From a checkpoint of a small transformer trained on Wikipedia.
Training: a variant of SOAP for these matrices, 421M tokens, 3582 steps.
Each number is 500 + 50 x the weight over its row's rms, rounded and kept within 0 to 999. Layers, rows and columns count from 0. Numbers have three digits each. The size before them is the row's rms in percent of the matrix's.

# down: layer 7 MLP down (transposed), 1024x256, rms 0.234, rows 414-426, columns 0-255
# up: layer 7 MLP up, 1024x256, rms 0.215, rows 415-426, columns 0-255
down414 105:494407413443449507521443502477517428495516404466485483467556443511499418459505522513477509467527385564536512522532442516523516489452667501490483478415460559513445448422478409455545540513546483446513500576482541492564532417537493472502533428502497441555459560489548450485499508581544580452469440473374502457502538516525489557472521489533499450532476512448472509514554510536516510433509550415556576549516595509512463535498456454521470536549445515463496479520480395497540543545583408601464504458497494504496446511509536540501518496419565445390588471383454534440467488500518409564487464488503522506537532372511545580539563472475498428443460466479551435538562545497512424510528494461569649594537471516446472496443451440392398532480461500534537510622536581455552623504455563
up415 108:481507485463457472452455486487491541506489461528499422464446547454513525563552519521512494404513404453515404579564489473500490486428463538589474431499541490490518530482499543519464452505546504440635511560461533493474570459503502554479524530535436424548422495555501492477534506537511513514594505550443462502615545440510457444482505443425450567554469448552428580539432464510530453470492456390499525522503462464524581450438494497447503565359445581475501536486504454580458457455455626502463501590482504516549564467422395448542478622442467506513547476477555496581531478540461555488408551440552393578562609533488457503435550490568467333479499459541540468565532514514497414509539486490497561454367618482506421504501501486509575516564492489474594489527494537519491514580454461
down415 107:504528367545448515494500502486507467493509476486518357479599461468537464463473531435572513397468503506533513521416479563485460483590482507535485465461619495523489476567517517569432557458532470479456536461553545542494526500527432491526582477506525402527491550558562475450541540528548509582557599514491507519540503579519447528409508541576493394399550492453508540489575464499461595448529525496538493486429411512473537538609478602657499551432474534458447585517445487566500474475557588517574516498489512488574508405542491493564539513496467451444490543530451573548466488551468524475557508507459424545567523533519415571424449552577492521395413418555500426416439457466550445621480492441486490479500489379467497514481536510425572486490461534479534512453531586457559481522537526
up416 095:620407549395602633481496576443474463520578520531419445505532577465524586428462430488543484525420529527522514489517467509523447431521550515562495415484541554543618521457405499522473592507420523459514538483504540494486528499493514435548482472446528552558501458534508468475505554553454521500468477546466506616416474485538459370478462443514472444567456533505452476472425486539425560508533411488451535533541501518498460380396518571555545513505579553439500517546484408491586445521513456481470508536470627544361512501481541516525483536483540505473561570461588499496541524471538555544563503470401565464479574497523535431514456491530528453530451505527502520513449570479533464498417520513531564417474500544525492496531501523527510469417514381431524424475464582637562544472450491
down416 097:444546489484441427552526462454448491532475495476527505498444499520437563555551469418574505478532523489551546438512511489483448557500478561543551602442528484453367536493457449472472499581545527431461468508599511476450523493612517542531517432497461549465547416471483509554452460562528437549530470442529524412467513466516525539381511554527521440474482460559505533470331567470480458528484508472436542485563588524419551523517565477516478479491523509513456569473435487515476506555589498534494537594519520543502493574507469511368453419613558511476438430510471566554442510522520539509533475562515522485512551449512555431526565494543455423552525517508426484526514424503437632486464464473541399498608501539504590496415402512475670580546442537465486496518509440456548402408486464
up417 105:473531564534576451471476549507569459459591464535513528529479590535479504403433452509622604511507533536479498436499526522477428586561523533509520488509522461496459490501481549552571531496599503512524588536539498524511588507459410491415366509491598494526416376568557487503433520437615476482515456591461445535422526410526445527539515488499528519498460499425473586443474541482478521557601506558511523463480524545451515482458533521365626473485503530524488489468533511477477451564595490476492485572451484445432519427549474552559442504390411486600498426486547538526426406510505463519492521517466450474458453456573484583449508527457565416556530501464511521540547496515403543424514505525554548501514382576433515475588478453518451531557559487511474440529471530594465443493491525
down417 106:549327600591526543498462585526496539523521501591591475545478554530553503496479548559502420533480511472492341501525510425457528428544451513486482452580499525465533483529444545464629503523456504469460525579533481507517451516438417539456417497540500469520542484596360539493503562440535491521505483525510473592517408476495430473522511455459569531540531584456434413511600558464368487549446440519483545525472437446553592471495472518512463535468504503474532482532519509542496550501495489448486537545490466484491478443543508499587436483551422516524479502557467503597503448543545535486461555508438509479455352554560571526470623452555553466544539486476481511528462463438516530438522505392429467571427437459490510521499582597483476501556459506485566536554553490553406507480595535
up418 106:511567411455495448538518456501599445486537451614476577497475482497520553521518534479381457520442458466446326514518353489492581498493594519466497585517563522510481548514493506477452564539423468487491486468509481443478490436550586475454432443514497535482532519491581503533525514448603551462477508474505477540545582378532519459487543566541455505431479489520446541535493505533423508464597458439441532519589488531515487469526493507505499533574527567477498476507542538524520477552536514479530552460599499546549531415496520484520488526413552520462560527533566450520378423426388448494509440534552482451454525569554545503510547485476533571478457490483483525469556529475561546539385541475521574577572545534535520443503488641505387531574442476462494479512457638426461578608535494
down418 107:478508492521475356561510501433543386479534535469536545425481559496538538489570538481456460501449521471537470422396491472502519531463502475531450496491476481490347507478491557499423420566458576479469491440509481457587488345484518559467451521525509520572461455380466522490400618455528538566500532548457427509518557445545529522411473585550625537543442578465594583450581463477470510484563422493509527495553542471532577451497540521489582483499515567431515492539493495454563445524546543527465507528511437456510564532461549554556492418499529429469429525493423463491503393445455436535465557592519534486508484585425433517519519467495541568464436464506584524474519431540434510532607543481507522503552581543534556420516573507561533507536442460483526511427530476611477438520465487
up419 109:527521474529550526431496486464514505499435515488402459492412504594482493425500450417465467538547535493485486454438466497478464485495614477557542519468497480514610560493430495584451458473562548492487441457445522590504442505421479551502558525475617428506479520504473519487535506458480529368496494547432532552398560531524436492554515593555529408563491400490509459467464346543480462417573561424460543511368443503485537542491495565562438482552452343448490395520514537440482528568431438527535508481512495544416505508475515510517472524453401480498577515573519431448434465480485440483490516466437523514458538554504587477512488445549498454521508409514519483573483585534563442453574385474613452533567487505450504455430455555513603483491560478475564496435491540490483527476537493
down419 099:496491482543574545525434566483492554586477513424512510530511421478524501498529431507462536472543485522540476545535514517441424516517580482619522450480504519507579514426483519497529519472471464452553501375523562504436490461526465549440497484449614515589571504506444458481512539545450452424455491512490540492505421583540497464455567486496485491485600379532545479503452320388473522497461534527549546456479577497395573536567440559516484516515547508501442474485446558540528591519549502529470600522491449604539572498580543448574517559434524516476434505518519456522521505554553582515515481460451491502518545551506376536493497457534541449473500435458468583467465467450574519463489460495422247523515476440547473485548539594587467435454551450456526507521547471475472494536505463
up420 099:510405523460450444525427461571484497535461488559484509525562516547444504548421496433466483552620511475546474512609502486498470513485520478456511529491474585454517527555500479429430515602482496431451541574495511512418490464522485528606549483436521456401610514460535523499439495451513603492498570535524455626389475440590498477507528526455460467469527470488591461516454499467516478476513570562470502555568469451529542460487463428548540425544492449524521526451507602556492469473456531588416491490446388494523441447490543554589424531505549490438437477529559458499599537463444493406528547543434579440397513534458454415499489473476509510511407491504528534569548451568539458496502510450374521423568536442521510539422502446563420484446454483465560472544596431510477445592588565
down420 097:445520471540405540515523511560489474545544478534480612598617550453488553478588514456524457568426457424536475469421535515475615464454415542522536575442504419516512525431544616470497447495561473483435552536462496491524521520562613497440450558508536456548422427418526505444578439530517519547533434564466416496469500511500476504445509569543470525455413507609561486378602522477574513520514498512488397542456551449541484504521531474539414537539484482484441509568436494504544520509495503560549510518480520537538495508553497443399472503479520522524484628549518453487512613520508508489503481496516422457421578566514482501539476485477515514451565502431576530464541516559493600513515471473457450423457449557456542563531492497628403526498535489517514462624471555409475465413433586
up421 097:457539455515412485559513563489533501507447497479460503471510486585496526433400444479432444492545485534419507549497464473455472457429534461526601559579565540531494437389457496484554526475464554600526467447459514515581488429593633553448470474438513385515502457474518502587567545438496553608521623477493434463544461583536535474535582465532444482339558472562453484456439546485430567470549622476504569556541530534448569525455474494554499487477509490489431541504588439424505460475460420515536477533488534504509554577504549431484469497568451548440461482541514494517538519470477497514434575537522489542484455550549526524490425625425502529566468509471437556566560425536547516477418594512513587429493488481428474536480518522587450539505516576504492453493442542564474449483556441
down421 106:500514541435474585472526469421449504452494532352417470443480447463518494555372469531420536462507609448485503489443449537540531548601500507450526461534556478563426592470480616478511543549544476537601464530469478526473484478522520484443557531554529483620532424526465465506457530554461495522464495409562469471506535502490443525556524544487558507432503526422507480467512542571462492430560517451473428491400546592523447465481432503480390440546486484476524471556530462488507597517546530537561445479490570428474594457495551570526476521497504499490505466466467506491469422563421495470490559494547557511543507526583552449559610442523459536444535469523492540449500350579496482563459455475470575582518537502545519390474449460519487466443514512576448528574430560578405549487646511
up422 100:497483436409538484548551555448494495594445482521489410475564490461497418568500520519555413477551564442344434497541523405434427639468455564482420508508556516497450445539405543421489517457374476484471546534597493514522544586497487512447492496542508449466563520460458503505526519429476513512432523491522494446429492430430514450467413563412490528562451540601453511474455440506518473526556445561521550464500556559454571540526484615568499512552366475514526544454495551439537505482467556514538409492587568444496549522471559483359495477466475460467478428520539520441522492475473482495449465585407406576444515503537470505460485490502482438574505485484454460505541552521429535503528546488577506540610497561561467520537481496447489554464511472507509526471452391535575484520503388
down422 104:477546469361495424537458501518451635518462534581441485493460580504502508518484489397495439531510475571453471540548590564525530497500496510482483462546508472475448489537591512572513476510525560504481522574571446508502553606569513507526553484428481430462517443463427383550516528558479518475533468442518508444451523540569465384483522439388532468509379603534438553581440483447510531554630482499513441513490462525533564477509486527502463536534486510484478498507405383580522453571513498616481499461440549536568559477472495498469563429547545460536562478491492459461514536468474510527510405465529549572428499483520511438539416529430494556378480456440599486483457506451555544452522392466450501483433513504509470495533499499474550467385545464460546588425502429570581477428577500
up423 100:506421519614530531530478535483463468545532475507511594501509540519521537546511549481433507552502459433601538463509593519507415409475545420531463556507558552498465444524526527455460549466523493438516547483459611504585450505535480515549517527420520548520509526611481466492457537489544549510465498503469411452448481480577499539544484506514589539420494581531457377521515444522428582452489410435427566495627549434417536629481511521349573550567494494513566515528478432589400487593477428517488536575506550490484490515489456448571504464476505496492456477542550579446503484525473501481581459619455550530472538453510537496437482438554470493529622428543521427494491460540493448512480476553420502458563528623495562438555570502524413457414541532503452480544561514522489562479454479
down423 098:471536459568600518492543481539486425384491509403495466530534548509568567511507534531443488503414400407514491429500569621450502473604505598545591514477557487544412512514485468473511489450459507581463550516418460491516558547533427514556555521552420487469442420476509485451546451511522476512544460526436483592495440543487534514490486488458433519455580636482483524575556491456522513548436480468477521480514461497403483504483454547463533539457459466470555557566404492538493501517491376466570473470559454550447470395433499484564442445496464482401482459525562535515424480500522474452585484588484544454593474417572422439486521458550480441486479527583497512450558491640522473406427579597513436490536450510447549534572525521476513599506404580504522521501522520466509512485516443
up424 102:537397467415526559403471505463527507522548639484524417501490449408545417510401519549512521551505536466492459560473583562475577589530460424453563503544580540394484441537534432539505603557484518499505529513536530557538496499476507457564470417411497416590488497429596535461440566471539530524451470610459515492481456469482466558473450534437459463455488480401546449534544427459464555504434419414466419444493496504494498601537552592504469488472485480482521410480520488506483517514541462518405465421442494431474508486445507472477408509461621507484573526561576632532471585464468460411443519559457488503490516444487541476470568538512477552546447466555549426441528441427536498532503529487510484542517494451501527447462516543513536465437409561556541495481488366503550463538538460
down424 114:549395419476484557534511542532576537420416443497498368507441408569501485488489440526460534471518520542485509499480455527386472466414527503569429512471433497477500513458488574524561523486445480552502480541494496565462493481460486524487490473483444536546518428485503506487422552544439470446497435569426580490509516467550427554456502531563471483466528495604418397575612544568452449458562483491552493438515543559509600406440461559527512455499469443494555485525503652553502488537502497502578538546483531434499443468524488571414546546477536464514564472581472516538513500504463510535489456525566525560473496522546527480485532501430563488512626529462584464356489510400421538499474560551541618519525477602567568498432468435465442461608514513456530491512424615568521548459529556
up425 099:523477453506462424540498483557432590412375487533489562470572515520588558451473541425553460522535467481560514529500529514582539590553453421544442512424537506425392511530481532478446478540498587514522543451611476455468458458510472482500451559463509539515444579510549481479452509569494512558557549503500434538515442526504466567521554517500462555458594465463447579484476430466577569555459524624485545453586553535546417594549469514535539482549446508446479479463465459523531512543427476468560485471573561457453521420382450521514432382415469522492542499480511559429550538449440567513398449545445480428504533567461578395596447453478500403634472586560490453495504451451512545497539517509491489541494415448487481494521447511522543525472547448536524601490472473483480464458522417
down425 101:417524492497537516562471388514458470464501517462560501549445509595445570520500568475452471557576474498534529406574510474457503521535469534525548576455573419556408415504539518507624525572501446463551497527471500510505503509472512464443553450443395447481515481525489540396435535461543469474576457486467560585581557540469488356500567590510417596508505483450529478466530547516565570431543509556488449547525518542510598547594513473494449444567450544462495549449515504481542547419455520526523328454557496518487472505562503449509506583469475439451490500473536538487446486493503425476514536559471546572380478415562452559522591478527474533531517421391453492533498468556597455513517440468516512620525433522493467526548480588505520459526432432446540532490427459418508448544473503
up426 109:434477505512408563445502399561475530667481572508485469401349602535565469427541513493436547504541564479446513442509440449557475508497471483416505455471547517384540515440577504444516549498618513471499542500490488499472472453553459391460385502428537507406481531516528504530471467451543523566483588487444528537393444497525462516462492524606469446539533611481484487531560562514484481515538523540502519481583544451438543477451543534544461510528468559433526413472569517555573511452464505515532561481566560645540490527495592443466427482486500555559473520495551520500507492521462544544448505488487450456533559434541431524462531560560410458475408562578509489436455480532554456548519600508544519504431490534507496502437556486526510541450537500479408523405437486513473408471480438
down426 111:509428520529459513483578540446469457543493418502557514423502481489577486582611404496415536497528412478411521516463441507494575461539475389362429575476475447543527509523447476619476579532487518500367526435333548528522551615506560571530568518541470456549440467567534550499492514669526440527481548526511500558540569482524507494494487501566555482555569519517517568500475496557402514528442494502457457520560514589544505504557567454506507561443508486447477419519563469494527499559472440571482425497586443549520422526423508500519496541463526519440634483549481462454471528523461506567513508505525472441504526463532431512449418497485561513511495525580461513572566455473401484508552561482536406516446488453462480519544556493544417479532521488450460501473433536580470516460501446